Weights of a small GPT-style language model, trained from scratch on English Wikipedia: 10 heads of 64 (1 for keys and values).
Each number is 200 + 30 x the weight over the matrix's rms, rounded and kept within 0 to 999. Layers, rows and columns count from 0.

# gate: layer 3 MLP gate, 2560x640, rms 0.0238, rows 767-784, columns 0-127
# up: layer 3 MLP up, 2560x640, rms 0.0236, rows 767-784, columns 0-127
# down: layer 3 MLP down (transposed), 2560x640, rms 0.0201, rows 767-784, columns 0-127
gate767,199,192,216,195,251,209,201,185,199,160,237,171,207,153,151,220,231,197,188,225,221,186,165,169,177,186,240,120,200,209,201,223,211,214,163,163,244,181,207,139,217,164,136,211,191,273,249,202,186,207,228,220,202,228,204,227,271,161,235,216,228,194,217,181,134,197,262,233,204,120,207,206,109,194,212,178,232,249,201,170,265,227,163,214,179,162,223,213,248,203,230,193,227,103,120,224,255,231,142,196,238,187,207,197,144,203,230,225,187,230,241,229,213,171,258,178,194,214,127,185,228,146,279,294,210,217,237,241
up767,203,224,188,156,217,205,254,247,240,143,183,217,183,192,157,213,240,171,210,210,185,237,242,237,229,142,144,171,177,207,208,181,216,210,217,201,294,218,194,117,154,219,164,202,181,213,220,147,231,156,259,239,158,194,185,236,169,234,212,189,199,225,185,187,187,190,209,195,163,258,269,230,195,184,271,188,244,224,242,168,216,170,171,209,232,148,187,210,150,289,222,181,188,173,236,250,208,172,198,166,167,233,258,149,241,210,164,202,200,213,212,237,213,198,204,184,294,242,233,207,194,186,202,232,227,160,210,188
down767,217,216,203,189,198,166,188,207,242,160,226,208,206,204,168,208,145,233,249,216,208,223,201,236,197,193,220,199,221,202,223,184,256,172,224,197,228,220,233,186,174,245,235,213,185,258,203,140,195,97,253,255,188,182,192,184,174,213,183,200,208,249,190,203,175,189,242,176,175,241,284,159,192,175,272,249,193,232,217,148,218,194,201,221,196,215,221,234,168,212,237,208,231,150,230,218,181,180,184,200,180,222,263,153,221,205,171,212,183,209,220,224,213,191,209,196,247,212,202,241,220,192,213,246,268,177,221,198
gate768,159,222,113,245,184,219,224,170,243,219,255,214,199,253,151,219,192,255,227,227,224,212,208,191,218,212,207,216,178,231,138,219,162,200,205,241,225,150,182,197,226,231,207,197,201,188,193,202,191,215,195,267,211,184,202,225,229,206,216,267,231,195,236,231,235,261,234,209,187,214,208,203,170,189,199,236,209,185,159,161,257,158,210,187,159,176,203,222,234,248,185,184,189,211,209,223,219,212,233,194,198,141,229,170,135,153,175,159,141,181,226,178,242,209,157,155,238,151,204,191,189,229,257,165,200,189,160,246
up768,224,179,243,185,205,198,199,227,139,229,210,213,184,142,271,167,176,179,198,123,209,184,178,182,199,158,184,198,197,212,221,205,229,254,200,142,204,223,219,190,169,157,191,198,210,202,240,224,246,182,151,155,209,215,170,215,195,204,217,135,227,168,213,298,166,148,241,190,226,219,175,186,175,277,219,193,190,221,249,202,203,267,187,244,171,206,191,173,249,151,205,190,199,185,195,180,178,175,220,271,209,165,176,237,211,278,265,165,248,204,232,199,162,176,189,236,138,219,202,197,206,221,184,212,158,209,224,171
down768,241,179,225,153,236,219,220,176,196,228,202,227,185,205,232,230,256,207,156,169,194,183,205,206,214,190,174,163,180,190,202,226,209,165,137,203,211,225,223,219,272,179,206,189,196,177,207,192,259,222,232,228,188,163,220,221,197,244,183,194,215,206,215,187,146,206,137,168,186,255,204,223,185,245,236,226,171,219,201,201,178,228,187,218,196,213,192,163,222,215,170,189,192,154,189,199,184,198,230,279,189,223,204,187,199,192,225,201,176,173,125,173,237,167,198,201,222,176,170,216,155,229,203,211,233,191,213,234
gate769,191,195,219,218,243,201,227,186,156,236,219,162,234,243,209,178,195,143,254,204,162,199,207,219,182,225,259,220,211,198,209,181,248,212,204,196,216,224,212,195,154,199,204,185,182,195,199,200,223,176,193,186,204,169,229,192,204,218,220,245,177,219,180,233,157,267,214,149,223,174,185,228,174,248,221,194,211,215,169,226,193,202,176,200,195,202,159,215,169,191,225,183,224,174,237,175,231,169,175,180,245,190,223,161,189,199,207,177,210,205,206,209,243,208,250,203,230,203,183,146,210,145,170,169,149,201,210,203
up769,200,234,187,178,227,217,227,230,188,167,189,232,210,165,205,184,240,197,208,225,199,181,177,184,189,185,214,218,216,182,225,207,180,233,195,133,194,191,172,146,188,222,177,210,200,225,264,170,177,166,246,211,163,188,190,209,201,208,164,130,237,148,196,225,190,186,236,229,138,248,198,182,170,143,176,153,205,220,246,220,176,166,265,238,228,216,192,207,225,207,182,214,188,249,192,203,240,169,240,213,256,179,198,170,171,200,236,160,242,214,163,176,187,168,201,234,191,166,178,180,258,218,197,176,216,212,182,202
down769,201,142,186,221,190,209,225,146,193,212,194,240,185,164,165,183,206,221,217,182,185,209,193,202,137,161,150,176,196,199,224,251,184,226,213,215,176,212,213,162,218,169,177,184,208,204,181,208,124,175,178,223,168,195,193,264,193,198,232,203,194,218,211,216,187,212,202,208,237,203,131,201,221,231,189,216,235,170,208,190,195,184,244,200,210,156,232,189,235,223,149,202,170,204,155,261,252,227,181,206,201,266,236,218,194,234,219,215,209,174,155,167,209,202,206,236,169,203,165,207,195,229,220,193,186,203,165,207
gate770,166,232,189,169,150,262,179,208,252,225,230,196,304,223,147,126,226,229,265,150,291,269,141,199,170,288,206,213,201,237,245,225,97,220,209,281,237,171,156,257,189,165,171,202,156,175,186,201,146,222,209,173,211,138,154,155,158,300,207,172,123,171,198,227,189,179,169,136,176,211,134,266,124,192,264,176,117,166,173,193,155,276,203,168,194,231,144,197,132,212,191,210,202,166,191,211,217,206,189,213,203,243,156,209,120,208,143,185,110,201,192,162,202,194,238,220,217,149,297,185,173,168,244,202,170,165,186,161
up770,233,290,230,213,163,174,134,200,244,227,164,246,199,195,154,145,224,226,198,166,292,250,179,133,274,271,256,276,245,213,210,147,128,212,200,203,285,168,195,200,186,216,237,243,170,210,176,167,114,211,189,208,215,152,261,155,189,245,200,183,208,156,207,167,210,224,181,154,220,202,189,215,147,160,229,89,175,185,195,152,228,190,235,141,165,212,227,269,195,204,259,169,218,194,209,203,223,218,208,168,164,160,116,213,123,201,110,218,179,168,179,157,217,182,187,195,163,189,205,214,168,290,264,195,208,140,147,231
down770,208,132,204,227,270,186,218,233,201,211,197,169,173,188,204,258,155,191,208,189,110,144,228,190,200,168,211,215,158,172,200,210,235,189,211,197,186,189,193,247,225,231,193,228,265,241,210,247,246,163,220,163,166,205,215,235,205,163,220,239,193,226,156,206,194,180,221,195,178,155,254,185,266,227,108,184,247,200,178,243,246,96,201,247,209,193,192,175,220,231,203,166,203,238,196,203,240,227,204,227,263,182,253,189,258,169,222,201,219,231,209,183,173,223,171,197,214,232,185,206,167,164,171,183,251,239,207,162
gate771,215,200,232,210,229,249,202,229,199,138,157,181,198,162,174,221,176,154,268,224,187,167,235,173,163,163,211,146,190,231,175,218,200,203,223,214,144,169,217,224,179,176,200,210,183,209,237,239,194,172,231,190,190,201,206,216,206,206,223,218,210,239,206,218,177,207,281,207,188,204,195,246,201,261,176,188,197,167,187,250,217,139,201,245,208,252,181,206,200,187,169,217,242,189,134,206,219,168,194,213,212,200,200,165,209,206,226,217,207,158,217,188,198,190,170,216,196,193,216,199,203,203,125,228,176,235,217,157
up771,217,246,199,163,192,174,212,185,250,154,225,226,162,234,170,160,171,262,196,191,244,219,202,225,202,184,172,183,259,154,280,215,178,167,189,221,190,241,210,245,188,248,164,223,203,196,171,212,232,190,235,199,224,159,155,222,189,166,199,228,222,180,214,218,194,187,192,150,185,174,237,149,205,132,244,212,190,231,194,220,163,220,158,173,153,178,190,178,205,138,218,209,169,186,178,160,238,254,174,183,176,157,165,213,241,185,190,130,250,152,156,176,222,218,207,149,185,168,161,192,187,211,261,186,188,216,199,188
down771,229,215,221,174,202,214,158,185,189,226,194,179,164,226,208,162,202,213,230,223,183,193,183,196,209,193,177,193,199,159,202,208,261,159,187,283,186,202,161,212,166,226,190,201,225,183,209,199,232,212,216,189,201,142,197,221,186,178,170,208,192,195,201,221,190,193,199,157,162,204,164,224,181,160,180,218,184,187,226,182,205,207,205,213,223,236,213,211,257,235,236,195,166,206,153,226,157,181,167,203,195,171,172,219,220,195,168,207,188,197,161,201,212,203,192,209,166,227,195,163,191,187,227,240,210,193,188,218
gate772,197,259,179,214,168,191,142,218,235,194,213,229,221,173,147,177,201,208,223,203,188,185,224,228,255,155,182,171,170,131,200,186,234,225,202,242,169,233,192,230,145,153,187,198,182,182,208,163,170,185,240,237,229,122,282,166,187,237,183,269,142,155,148,196,193,155,227,139,230,180,243,156,143,215,201,188,195,197,188,211,274,199,170,212,207,179,216,212,216,138,231,237,226,209,166,214,146,218,187,153,224,163,183,245,222,232,156,196,229,162,263,167,195,202,197,145,126,215,168,171,213,167,220,236,238,234,193,252
up772,209,254,198,173,194,163,175,198,213,196,209,173,235,191,186,228,147,236,202,202,193,194,273,229,210,220,233,208,159,178,250,187,223,163,190,236,220,213,215,260,175,213,178,164,151,211,287,189,184,202,228,234,203,186,166,166,168,216,197,161,181,218,198,168,153,263,203,204,183,237,214,202,153,250,205,214,204,116,243,161,216,114,232,144,188,148,224,198,183,168,260,231,187,182,120,257,138,221,192,175,170,171,221,191,232,151,171,188,182,229,256,214,217,237,113,226,189,172,198,206,196,211,236,248,195,202,235,205
down772,175,223,159,193,187,177,180,242,245,166,208,193,200,216,191,226,157,237,212,215,234,185,195,261,225,176,199,208,184,182,218,163,209,185,183,172,215,151,219,269,162,209,239,180,154,183,272,181,203,161,239,214,190,175,190,162,184,198,184,169,160,135,193,163,218,237,216,163,215,240,227,192,201,181,225,190,160,155,193,261,197,246,245,189,178,253,274,204,180,196,230,231,219,214,193,230,161,163,169,250,195,195,180,157,152,162,187,205,174,232,273,205,206,222,150,186,175,216,143,220,200,216,208,228,218,189,221,214
gate773,199,196,226,139,184,146,234,228,251,240,198,188,214,186,167,207,243,216,210,219,187,199,234,198,212,181,270,107,187,125,220,164,217,197,172,201,227,184,264,160,130,217,211,150,135,224,248,137,214,115,258,292,189,130,161,214,157,191,202,229,179,178,180,180,115,241,255,150,206,223,252,169,159,208,270,282,215,227,185,198,241,180,165,238,194,192,171,233,192,185,281,221,167,159,146,259,235,186,180,203,190,153,222,208,181,182,173,169,210,206,297,225,240,269,191,179,262,206,173,185,182,175,202,234,230,227,187,244
up773,178,207,188,199,185,184,171,207,283,177,181,208,140,170,176,193,181,215,239,250,216,193,161,220,288,217,239,120,211,181,158,163,206,225,216,194,227,227,259,205,180,212,186,176,180,244,285,167,137,209,227,281,210,217,212,213,213,186,203,281,220,203,162,140,186,185,267,197,188,225,237,117,138,233,242,235,282,191,237,183,265,190,196,239,219,190,203,279,214,236,240,239,221,128,123,250,188,194,227,163,201,142,178,185,207,147,207,164,204,225,270,176,190,223,213,131,207,224,189,186,250,216,277,229,269,152,235,249
down773,193,202,185,213,164,189,209,212,237,153,215,193,220,194,201,208,184,204,248,189,201,187,230,256,214,197,251,147,210,180,224,142,229,137,194,186,213,202,228,182,155,232,189,191,154,208,249,159,223,159,252,225,192,179,211,184,202,217,181,232,190,181,211,189,181,194,233,161,195,239,297,181,195,235,236,241,198,219,200,209,217,177,193,204,194,239,213,234,190,181,268,186,181,206,203,218,194,180,212,210,211,152,218,135,184,183,150,182,186,242,243,212,205,200,195,198,239,191,203,190,243,196,219,216,241,171,194,196
gate774,225,218,228,228,211,197,210,190,197,180,238,177,177,199,161,167,185,164,214,230,210,228,189,197,206,197,233,225,230,146,207,187,195,190,205,240,201,163,233,233,216,222,149,230,220,193,188,233,203,197,239,216,194,157,164,201,228,167,215,189,232,214,167,199,197,228,226,215,157,169,170,172,203,210,171,223,231,177,176,223,157,213,179,161,268,234,252,232,197,217,248,203,238,237,202,190,191,223,197,198,170,144,160,161,146,204,163,203,275,247,200,182,249,234,174,213,166,167,169,245,187,201,191,261,236,161,185,252
up774,154,245,261,139,218,195,178,174,242,178,156,209,194,223,220,240,220,200,221,223,200,180,191,182,159,192,203,165,159,229,198,203,162,185,230,195,165,183,209,160,173,217,145,186,233,232,192,208,142,173,161,196,204,214,196,210,171,206,212,209,170,186,225,257,203,228,205,183,216,233,211,207,164,191,228,119,220,206,194,200,197,178,182,182,190,206,154,192,162,162,187,200,137,178,189,136,208,170,195,202,210,241,179,225,260,226,245,184,195,166,203,234,168,210,234,219,248,218,205,136,231,180,187,162,205,193,179,147
down774,208,277,257,179,211,187,199,252,240,191,175,209,170,172,237,242,211,209,193,171,219,176,205,176,182,233,228,184,175,238,217,212,172,160,161,209,153,213,224,189,195,208,232,183,238,215,197,189,120,205,175,186,190,169,177,236,182,149,180,240,144,220,212,249,201,166,188,209,180,198,176,192,129,214,209,182,171,186,179,204,274,170,193,239,173,189,137,243,174,184,155,247,186,170,162,160,230,149,232,194,213,198,237,219,244,233,259,168,202,159,203,222,198,176,237,228,199,212,168,187,174,199,222,178,202,190,208,218
gate775,177,245,208,171,235,169,202,185,195,182,231,150,221,206,151,220,215,194,186,225,226,211,200,178,263,187,232,170,148,202,209,244,177,207,168,209,193,211,163,205,241,183,229,190,185,189,180,188,216,164,183,192,187,222,194,207,226,166,207,239,234,240,207,244,188,221,189,181,202,183,165,185,223,195,219,187,145,223,154,192,233,172,214,162,136,212,220,200,206,166,178,201,238,160,199,154,187,177,196,159,251,169,176,209,244,216,172,175,229,187,171,206,241,201,225,155,246,191,238,206,183,159,230,180,196,180,172,166
up775,202,166,181,186,156,228,202,174,160,137,161,176,204,177,226,215,225,210,181,168,168,239,180,186,208,190,177,192,188,201,178,217,229,212,225,213,168,205,213,210,203,216,205,188,187,177,227,168,174,185,204,230,171,213,217,223,224,227,206,209,177,206,243,160,208,196,162,176,248,208,189,207,196,222,181,246,219,212,227,208,219,207,189,221,267,191,197,246,181,228,263,146,217,156,172,183,188,234,258,178,152,231,235,213,238,259,226,209,191,194,188,183,203,201,195,205,224,175,248,162,223,248,216,226,206,204,236,219
down775,250,192,183,192,203,187,181,147,207,186,214,201,197,177,201,200,196,256,182,204,214,157,198,269,205,237,223,211,194,187,225,187,171,189,193,193,218,176,188,217,212,151,189,186,177,177,189,197,252,229,183,246,218,191,168,151,223,196,219,164,225,226,196,231,170,203,228,169,193,165,152,244,193,200,224,203,226,185,210,159,174,221,201,189,215,188,203,205,264,226,186,190,222,203,252,181,220,176,213,150,231,169,190,165,216,175,178,210,249,154,203,225,200,207,224,168,189,240,206,213,206,180,210,173,156,183,185,169
gate776,150,157,181,168,222,194,184,223,172,254,125,191,194,230,181,231,177,234,205,194,203,237,192,211,173,187,234,254,242,157,158,231,187,211,208,207,216,201,199,236,239,165,221,186,233,175,206,248,196,206,185,220,198,198,171,227,165,200,194,159,199,186,172,181,175,208,223,165,204,210,240,201,228,195,200,195,248,192,168,167,190,171,192,193,199,175,198,172,190,248,212,161,167,169,170,279,223,209,234,255,212,188,179,187,197,172,151,230,194,214,198,234,185,220,138,187,237,199,160,161,215,214,226,214,201,131,203,225
up776,238,202,199,174,204,203,237,231,159,211,197,191,256,152,186,208,190,248,210,214,190,183,202,194,183,198,224,224,225,210,211,176,172,208,155,178,203,219,161,201,203,198,167,197,225,248,220,243,237,209,243,199,147,191,236,180,229,143,157,247,244,184,157,183,204,176,255,265,234,188,219,187,212,209,186,220,217,233,169,237,185,240,211,199,180,171,220,248,220,182,209,211,215,211,207,172,160,209,157,204,181,209,173,249,154,241,224,191,204,274,225,240,244,232,242,261,200,215,176,221,188,188,181,255,183,211,205,200
down776,225,154,187,230,167,183,263,194,208,247,205,198,203,189,224,180,220,182,175,201,199,238,207,195,224,245,257,168,211,218,214,187,238,237,176,211,244,183,227,199,197,207,191,181,130,185,217,149,194,208,242,202,167,173,160,250,207,177,179,210,227,281,209,196,184,167,204,215,186,215,240,193,162,204,196,235,152,220,151,206,209,160,186,227,191,194,171,184,208,238,187,234,147,160,177,225,195,202,214,172,158,194,257,157,192,187,169,195,196,195,187,200,187,175,217,202,267,128,225,227,229,185,211,225,194,205,235,225
gate777,188,218,217,239,175,201,184,171,249,190,240,249,161,268,207,182,142,211,237,207,230,192,226,272,170,196,171,179,136,179,208,220,251,209,237,160,238,175,218,187,195,267,213,255,155,243,217,186,199,198,179,232,194,163,193,219,186,231,149,202,221,141,202,208,172,223,234,178,187,217,201,186,219,190,162,214,198,215,190,176,254,221,226,208,194,236,229,264,194,132,146,227,242,130,214,197,241,189,224,225,205,133,195,131,194,246,160,226,218,181,165,250,184,224,253,267,215,212,216,134,206,180,231,134,203,215,194,218
up777,194,224,189,236,157,247,135,223,200,205,187,216,199,198,189,180,224,213,169,164,171,230,190,182,222,199,241,143,180,172,192,186,213,167,263,197,260,216,228,219,182,224,187,177,206,199,250,188,196,191,190,158,161,195,187,166,165,208,202,145,172,198,208,174,162,238,176,185,169,187,216,237,179,206,216,228,169,203,162,201,193,189,209,231,178,202,235,181,160,168,153,249,189,162,134,214,178,199,177,232,241,178,184,192,178,249,183,238,217,266,265,186,184,221,208,178,168,183,214,223,209,195,179,179,207,222,213,164
down777,187,196,159,193,162,188,197,193,183,167,204,212,231,212,178,181,226,235,210,190,228,235,190,244,229,168,201,153,226,206,228,176,189,234,202,205,197,186,191,183,191,215,187,191,151,196,230,275,167,193,185,223,197,162,185,173,171,184,179,157,205,244,185,169,216,210,202,208,207,158,222,179,185,217,189,176,200,222,200,264,161,203,194,235,154,230,233,211,165,214,138,212,202,189,205,182,206,215,156,198,226,208,243,205,218,208,220,196,189,213,264,176,168,223,166,211,196,215,190,220,125,184,217,146,177,207,171,173
gate778,202,196,212,216,252,194,140,182,193,190,237,194,204,147,201,175,213,188,226,192,209,225,225,185,225,185,213,192,242,169,222,218,177,194,226,229,245,219,222,222,222,170,214,180,238,208,237,243,254,199,224,180,177,157,259,187,239,185,219,176,235,168,199,202,241,185,189,143,185,149,202,237,174,200,237,207,229,186,230,269,173,255,202,224,225,246,221,206,186,223,207,180,204,179,184,199,237,229,200,261,202,188,183,209,126,112,209,182,246,263,168,226,196,187,214,185,196,188,236,199,233,249,214,221,198,222,285,226
up778,230,169,174,209,211,243,202,185,205,215,200,195,181,224,217,216,147,175,244,181,221,209,244,196,204,188,215,253,195,212,262,201,191,223,211,171,221,272,208,201,191,192,229,175,198,189,137,186,194,211,210,237,186,207,200,166,222,207,212,212,225,249,172,150,220,192,214,178,199,195,252,223,158,180,216,260,210,230,182,189,203,173,190,171,221,244,213,253,203,188,222,193,135,232,201,184,156,211,242,197,186,179,192,201,153,169,163,155,194,222,269,222,186,206,189,224,193,216,225,207,171,179,191,176,259,193,201,219
down778,197,155,236,215,234,194,214,198,189,226,181,194,272,189,150,241,190,211,229,231,269,231,202,191,202,202,154,204,219,235,224,198,192,203,166,202,239,228,233,195,201,167,249,169,221,187,179,169,218,174,200,189,191,179,212,154,226,193,229,201,237,229,162,152,258,204,237,196,186,214,216,178,217,215,193,231,219,165,222,222,166,162,210,252,197,221,206,189,212,197,186,190,208,207,148,192,173,248,180,200,121,175,169,179,196,187,168,217,215,185,239,181,203,186,160,207,198,163,209,147,212,248,209,206,180,224,220,260
gate779,183,113,246,181,260,270,210,139,194,197,264,212,204,174,174,240,224,248,253,230,179,197,249,197,180,204,217,183,202,189,277,239,154,185,182,200,153,211,248,219,193,224,231,228,177,254,153,260,203,243,174,192,191,181,203,175,200,227,170,294,276,201,241,223,246,275,186,232,248,100,166,142,170,129,213,206,246,167,212,206,177,171,183,160,232,181,247,212,243,204,145,218,151,223,263,161,285,239,175,232,153,189,151,189,260,170,203,201,164,220,197,143,172,166,159,181,191,198,140,276,187,156,130,238,224,265,263,214
up779,175,136,217,200,270,234,154,162,203,221,176,237,242,240,193,254,200,184,210,197,142,213,268,183,208,206,201,193,241,209,260,238,184,165,231,124,148,228,259,177,159,256,257,280,160,287,186,185,232,238,170,247,166,160,169,182,169,194,200,260,175,275,189,217,216,190,187,217,229,142,205,159,195,119,280,182,250,157,258,187,162,170,212,183,226,179,258,229,242,224,205,207,168,210,204,128,272,214,206,228,203,193,155,174,243,127,174,198,212,233,174,172,202,191,91,173,199,199,166,252,170,129,143,201,252,229,230,192
down779,202,186,181,263,213,275,140,237,165,191,227,229,156,223,240,178,213,216,258,216,47,159,228,259,231,185,222,156,203,205,241,239,213,193,195,224,236,261,217,177,202,221,161,232,253,174,228,215,280,155,182,206,185,245,154,192,230,190,125,167,193,171,218,147,214,209,209,208,212,193,215,135,217,174,186,253,252,215,252,270,209,183,171,191,163,166,217,223,206,189,203,189,142,274,245,189,309,294,275,244,178,207,190,228,215,148,246,205,235,244,182,148,185,153,200,224,151,232,231,254,188,159,132,256,251,207,235,195
gate780,161,208,171,169,158,199,234,152,250,254,184,206,235,206,196,213,164,146,195,207,217,208,218,195,181,234,205,198,173,218,208,252,185,234,240,191,245,170,184,186,232,231,178,206,193,195,231,166,210,222,188,230,171,173,210,235,208,190,200,166,167,213,215,217,188,196,203,221,228,187,231,183,252,193,230,224,177,159,183,188,236,166,227,189,150,180,181,196,207,179,157,164,255,168,231,194,195,165,216,202,197,234,214,202,188,171,153,221,183,200,209,192,222,193,191,214,220,148,178,220,208,220,173,217,208,220,196,224
up780,185,199,205,157,216,198,176,232,223,163,222,171,199,201,232,201,179,195,190,179,181,177,248,235,166,190,167,167,211,207,201,156,222,184,226,216,179,185,190,211,192,195,195,207,218,232,146,191,199,213,218,241,210,239,191,225,185,187,221,182,144,203,179,160,233,181,203,170,233,193,184,232,190,199,205,222,200,241,217,242,229,202,168,206,220,203,176,209,207,196,256,230,170,198,175,195,164,208,231,187,189,190,195,190,187,248,141,168,207,207,193,233,129,188,168,233,147,204,205,165,191,192,222,252,203,227,236,213
down780,177,207,193,215,220,201,256,207,238,222,195,199,240,213,208,171,157,192,201,286,161,179,183,218,207,192,205,205,252,187,203,229,197,235,204,197,188,194,187,198,202,235,221,177,184,189,242,215,235,199,177,157,196,195,235,251,222,232,206,250,169,203,234,222,156,198,209,183,231,201,218,201,206,173,189,174,195,182,154,215,187,206,191,224,186,188,182,198,182,196,212,198,241,196,207,197,204,234,185,216,155,243,196,147,194,193,236,204,221,187,199,235,206,195,171,203,220,132,207,183,168,148,197,191,178,181,193,226
gate781,184,140,221,246,193,170,166,188,181,120,220,208,152,182,160,239,249,155,135,227,200,235,191,134,287,289,238,199,195,197,140,189,286,233,163,223,192,243,237,164,191,204,212,228,169,163,203,202,228,209,162,170,237,219,154,276,177,184,207,228,144,199,178,249,171,271,230,265,173,220,166,162,110,236,95,248,174,175,198,130,252,244,238,122,220,244,161,207,163,185,188,170,241,74,234,182,166,229,157,164,226,197,241,233,237,247,159,229,179,237,187,232,182,173,239,244,235,189,296,161,206,195,171,201,206,254,166,174
up781,226,182,257,166,160,178,210,229,180,210,173,227,190,235,240,142,160,189,209,186,180,219,180,205,224,280,184,196,221,217,152,117,228,170,235,201,231,177,189,185,209,217,281,221,192,179,211,289,209,216,213,239,230,260,179,202,186,169,191,110,155,184,203,204,240,276,188,231,216,171,239,165,153,151,210,163,144,221,170,137,206,195,197,246,145,206,247,85,162,180,196,166,187,200,167,148,142,239,199,234,197,203,169,195,144,189,119,174,252,266,109,284,210,310,144,211,216,144,193,166,204,266,209,257,211,251,186,214
down781,257,238,192,147,177,176,198,245,176,222,226,150,250,256,231,233,269,141,183,234,166,230,181,234,250,175,141,183,201,188,165,228,194,279,187,215,165,165,222,192,211,164,189,261,214,166,230,196,179,253,197,208,161,207,245,208,207,194,214,212,163,212,221,186,271,152,125,220,209,221,252,164,232,166,249,193,86,246,163,203,204,208,212,253,178,264,238,221,171,178,257,151,257,209,215,137,135,236,203,169,182,177,241,250,222,160,172,182,213,238,288,169,216,160,146,208,231,194,203,238,212,226,161,227,178,201,117,241
gate782,182,211,211,234,236,249,224,194,152,249,190,173,241,249,128,197,209,165,223,191,222,212,210,231,163,186,212,170,251,184,177,222,184,209,166,245,233,155,196,253,239,177,220,192,198,196,202,224,203,187,209,186,176,184,223,199,222,202,159,170,179,224,165,191,210,194,203,200,228,202,219,208,168,237,206,148,221,208,195,241,225,145,208,200,157,196,218,222,196,200,218,209,185,180,201,227,177,153,215,198,200,211,243,205,202,200,208,203,162,188,253,221,208,169,206,246,212,172,211,214,175,158,211,197,176,169,163,226
up782,222,173,232,185,197,228,175,193,229,201,199,197,193,194,260,201,219,181,220,237,205,194,229,199,190,214,205,197,159,180,219,159,215,179,181,197,172,206,206,226,174,223,200,206,226,206,261,201,194,203,187,216,194,199,210,223,188,191,214,198,185,196,206,236,168,190,168,238,189,204,166,212,237,219,221,241,211,215,213,183,165,214,211,171,155,180,203,184,176,221,163,227,260,222,166,154,205,172,198,184,230,218,165,216,206,253,197,215,213,172,240,218,178,179,219,146,184,217,177,238,194,202,217,191,238,207,198,156
down782,222,213,233,206,238,217,220,187,239,161,225,226,178,199,216,217,218,159,180,204,205,211,208,163,181,200,203,231,224,196,175,223,197,187,175,210,213,185,185,220,144,209,166,219,197,191,190,219,182,225,178,164,163,188,241,188,191,215,250,210,191,147,192,196,197,203,195,174,224,200,215,202,206,204,184,192,238,199,228,231,203,232,228,155,177,158,232,202,192,174,194,216,200,257,188,207,187,193,130,172,238,224,160,207,239,206,167,210,214,246,138,160,184,238,215,223,161,246,176,240,224,186,182,207,204,206,223,178
gate783,235,181,209,240,251,178,171,159,176,170,173,171,171,156,179,191,190,159,186,207,181,254,180,194,198,221,182,243,219,214,223,240,175,195,185,222,217,143,195,173,248,175,202,186,200,191,175,210,215,231,213,194,217,171,226,225,237,229,180,210,236,253,192,215,268,173,283,186,255,210,165,196,187,177,226,214,170,179,190,235,251,165,170,215,211,182,183,209,212,167,216,220,202,195,217,215,193,213,220,181,207,209,214,211,237,219,197,170,167,194,167,202,197,186,226,197,214,179,262,219,183,140,166,220,146,204,213,215
up783,193,210,221,222,233,172,212,167,178,206,201,132,219,223,212,201,192,201,212,247,170,155,192,222,239,244,211,220,225,236,186,204,163,190,238,207,206,189,223,216,171,220,198,171,196,203,156,157,211,214,244,202,201,173,224,266,247,193,196,204,239,189,218,162,207,232,192,190,177,133,168,177,224,164,218,226,198,217,183,180,146,188,192,186,243,221,189,175,193,174,184,180,183,245,178,200,197,247,243,147,216,153,197,184,196,177,169,215,246,218,210,160,226,190,248,174,192,212,142,203,197,234,215,203,214,151,176,214
down783,189,251,233,224,180,177,187,159,190,180,206,169,231,190,242,204,197,195,175,204,145,238,217,291,212,231,194,208,188,221,174,197,197,191,245,204,236,167,182,200,317,172,234,212,171,202,201,177,252,243,194,190,164,241,198,237,178,212,224,205,219,213,221,209,264,222,233,207,167,218,188,201,177,181,224,196,240,177,225,222,225,192,183,156,233,237,255,207,206,223,192,226,210,190,154,142,184,219,158,206,166,164,195,187,184,204,186,226,193,191,208,206,163,239,203,110,125,202,242,201,218,179,239,225,173,222,213,161
gate784,258,183,241,240,175,211,212,185,236,207,188,176,198,201,221,143,189,212,233,208,199,193,245,205,137,165,239,252,190,221,196,250,221,183,194,218,232,168,217,179,253,157,216,205,202,228,214,249,222,189,279,150,258,167,202,220,211,233,234,268,215,194,181,219,185,216,305,178,254,125,199,231,179,117,238,199,241,188,177,210,254,177,220,181,211,216,192,203,198,181,263,191,218,132,243,209,153,148,167,196,198,198,237,231,194,195,172,205,186,146,306,191,244,247,169,178,257,243,226,242,198,168,143,181,203,197,223,222
up784,235,212,206,244,168,180,203,185,214,252,206,145,215,244,196,193,203,168,160,219,226,257,112,187,222,190,227,252,203,207,157,177,168,224,253,242,143,207,155,224,252,197,166,255,163,228,209,246,200,199,199,142,156,184,194,214,189,219,230,161,172,214,261,163,164,273,210,179,149,154,141,120,202,196,163,190,214,116,213,254,197,206,235,187,208,178,235,153,183,175,144,203,170,242,183,139,216,199,224,206,200,197,174,199,152,242,171,137,213,182,214,185,263,194,202,227,194,175,221,172,183,206,222,193,219,259,225,224
down784,204,190,167,195,244,210,229,186,175,227,194,177,222,257,223,166,204,189,194,113,225,256,146,145,160,234,156,215,182,206,179,232,167,256,184,223,144,215,158,166,235,206,195,163,191,165,208,217,178,242,180,160,225,250,186,225,214,204,188,185,205,214,217,169,205,230,160,228,188,148,98,163,243,214,167,150,193,156,197,248,193,203,222,155,200,210,182,193,191,166,191,230,184,196,169,227,222,214,222,211,208,180,180,207,140,219,231,190,197,184,187,163,164,201,222,192,153,210,206,134,185,206,168,201,203,207,245,178